Weights of a small GPT-style language model, trained from scratch on English Wikipedia.
Training: a variant of Adam for these matrices, 5261 steps.
Each number is 200 + 20 x the weight over its row's rms, rounded and kept within 0 to 999. Layers, rows and columns count from 0. The size before them is the row's rms in percent of the matrix's.

# down: layer 4 MLP down (transposed), 3328x832, rms 0.0157, rows 2246-2256, columns 64-127
# up: layer 4 MLP up, 3328x832, rms 0.0231, rows 2247-2256, columns 64-127
down2246,109,203,217,193,217,190,151,239,190,212,193,236,217,196,169,232,180,209,222,208,186,252,198,201,227,206,197,202,206,184,186,173,195,155,201,196,200,181,211,207,218,183,166,220,191,200,195,203,224,200,188,219,219,186,182,228,221,209,213,191,200,222,190,207,179
up2247,108,198,183,206,157,161,210,203,191,210,224,192,183,183,179,214,176,175,213,206,201,223,212,207,221,201,190,192,164,234,167,198,177,146,200,213,199,203,183,189,177,234,232,203,197,226,200,175,212,206,187,205,221,212,190,198,209,186,218,159,173,177,175,241,233
down2247,086,195,215,255,197,211,200,216,199,145,211,202,177,194,192,186,221,152,197,230,198,203,171,209,218,222,192,210,198,207,192,189,201,220,229,194,218,187,200,213,214,173,177,194,228,218,201,179,205,216,196,196,177,195,207,194,197,197,223,212,199,176,188,229,196
up2248,102,215,227,193,220,168,196,198,200,231,238,170,172,205,198,191,220,195,209,179,202,205,186,211,220,204,199,179,198,187,206,190,200,184,214,185,248,183,196,150,184,195,222,187,231,169,192,200,219,189,195,185,242,217,186,210,184,206,203,176,190,196,199,189,221
down2248,106,211,193,203,208,191,235,193,175,209,175,212,219,209,175,216,162,188,211,238,209,192,196,198,209,202,188,194,198,216,221,216,170,222,171,171,221,214,222,200,229,210,170,172,197,187,221,182,221,226,158,199,180,186,201,160,193,202,231,177,211,202,216,188,201
up2249,097,207,192,162,192,155,237,216,179,171,234,195,173,174,165,211,217,183,211,201,226,192,210,215,203,229,178,192,197,225,211,204,246,185,220,198,195,164,165,209,204,225,195,195,196,172,219,210,198,174,177,195,228,196,207,201,208,224,174,202,188,203,190,199,187
down2249,098,220,241,216,200,219,226,202,201,180,207,205,216,204,204,211,210,218,190,176,189,181,191,207,175,170,177,219,214,197,196,202,194,247,211,195,211,229,214,210,195,190,181,207,193,221,229,190,200,187,227,201,190,221,186,193,192,191,207,209,209,222,214,211,178
up2250,108,224,226,189,227,186,170,229,216,207,218,190,203,198,187,178,211,180,179,215,231,188,180,194,193,261,185,192,221,196,204,172,205,193,194,195,223,160,204,219,212,214,163,210,163,231,231,188,163,178,207,212,209,217,233,205,216,206,200,231,219,191,223,218,172
down2250,112,157,172,171,196,214,182,178,192,177,219,167,221,214,209,207,214,205,182,208,173,198,223,189,225,187,226,229,170,197,165,205,194,214,210,187,199,205,232,162,182,216,188,191,189,191,198,192,210,204,221,158,217,213,222,201,212,207,211,183,199,184,236,231,203
up2251,103,220,226,190,183,192,183,159,167,217,216,196,221,205,225,202,187,193,215,215,197,199,191,225,176,199,220,196,181,154,203,170,163,206,242,201,206,165,194,180,184,184,215,211,208,190,204,164,238,187,196,185,176,201,210,224,189,176,197,202,232,189,180,190,203
down2251,105,161,175,207,225,203,236,220,164,197,160,186,213,237,198,181,204,206,231,187,218,169,199,229,232,180,169,191,189,186,183,220,191,207,204,207,201,178,207,212,188,167,214,235,168,212,206,235,184,200,195,198,211,218,166,197,207,202,192,196,209,220,186,228,185
up2252,091,186,183,178,242,159,224,215,211,200,259,221,181,208,209,177,190,206,203,246,193,202,195,193,192,221,183,218,169,197,198,212,216,181,199,181,185,237,197,215,194,214,202,187,207,188,189,208,178,173,209,176,180,209,195,204,224,190,199,209,192,202,213,214,214
down2252,103,181,230,203,222,213,232,211,187,167,202,218,214,213,217,211,187,187,246,167,197,220,223,230,224,214,200,190,223,207,207,213,175,207,236,190,227,202,192,178,202,205,190,221,232,198,238,222,204,186,208,205,190,220,183,205,219,198,215,204,206,184,204,249,212
up2253,094,189,193,189,214,217,171,187,183,210,234,206,228,201,194,223,203,144,208,180,229,199,201,207,207,205,221,216,179,187,181,229,238,194,191,171,241,191,176,212,214,210,206,206,196,214,204,199,187,196,213,172,192,187,198,240,211,217,219,196,217,198,192,178,148
down2253,085,194,163,189,178,211,197,228,222,196,224,210,238,191,204,187,200,195,179,206,180,218,217,189,193,212,185,215,213,187,210,155,183,238,217,195,177,165,228,190,220,173,212,195,154,184,211,211,205,211,223,189,203,161,224,168,209,211,238,196,176,201,190,222,197
up2254,097,195,202,164,204,188,207,201,184,197,170,235,209,184,251,206,237,216,224,203,208,187,213,178,207,192,185,222,180,176,168,219,194,214,230,221,183,177,195,233,155,176,207,186,200,196,226,183,191,208,190,179,231,227,236,223,200,192,179,219,196,218,199,234,207
down2254,100,194,233,187,188,185,179,176,194,234,186,184,167,182,175,211,177,215,201,192,197,183,189,214,236,201,165,236,176,221,190,186,208,175,189,173,183,183,212,190,185,220,204,220,231,178,172,223,230,194,171,215,196,193,216,209,182,178,198,197,207,198,203,207,206
up2255,100,191,174,197,219,182,194,215,193,163,179,205,189,203,221,209,209,208,226,184,173,228,201,204,189,176,188,245,206,190,157,224,211,195,196,218,215,228,183,210,173,212,222,211,226,187,189,205,206,197,179,210,219,222,190,218,213,182,233,208,187,180,193,223,199
down2255,098,183,187,184,194,191,158,178,175,209,206,207,185,190,198,205,185,209,247,206,208,188,177,197,231,233,192,256,194,178,205,186,194,213,233,176,178,215,231,203,208,196,171,230,195,194,199,204,194,206,223,187,195,224,164,219,226,207,189,189,205,213,219,220,236
up2256,083,169,212,208,205,194,193,199,206,209,224,222,213,206,204,214,204,201,235,206,227,195,221,188,204,210,180,206,170,212,227,178,221,192,188,217,215,192,212,211,215,187,246,199,244,243,211,214,241,222,223,207,212,182,158,232,195,185,219,162,192,204,193,196,222
down2256,089,177,234,180,234,216,185,181,205,176,198,214,201,228,196,212,200,199,206,187,216,182,236,187,224,191,220,161,200,200,198,210,186,226,218,194,187,233,202,233,189,177,168,202,234,194,230,228,184,199,188,176,167,213,221,195,220,182,180,181,194,152,209,196,178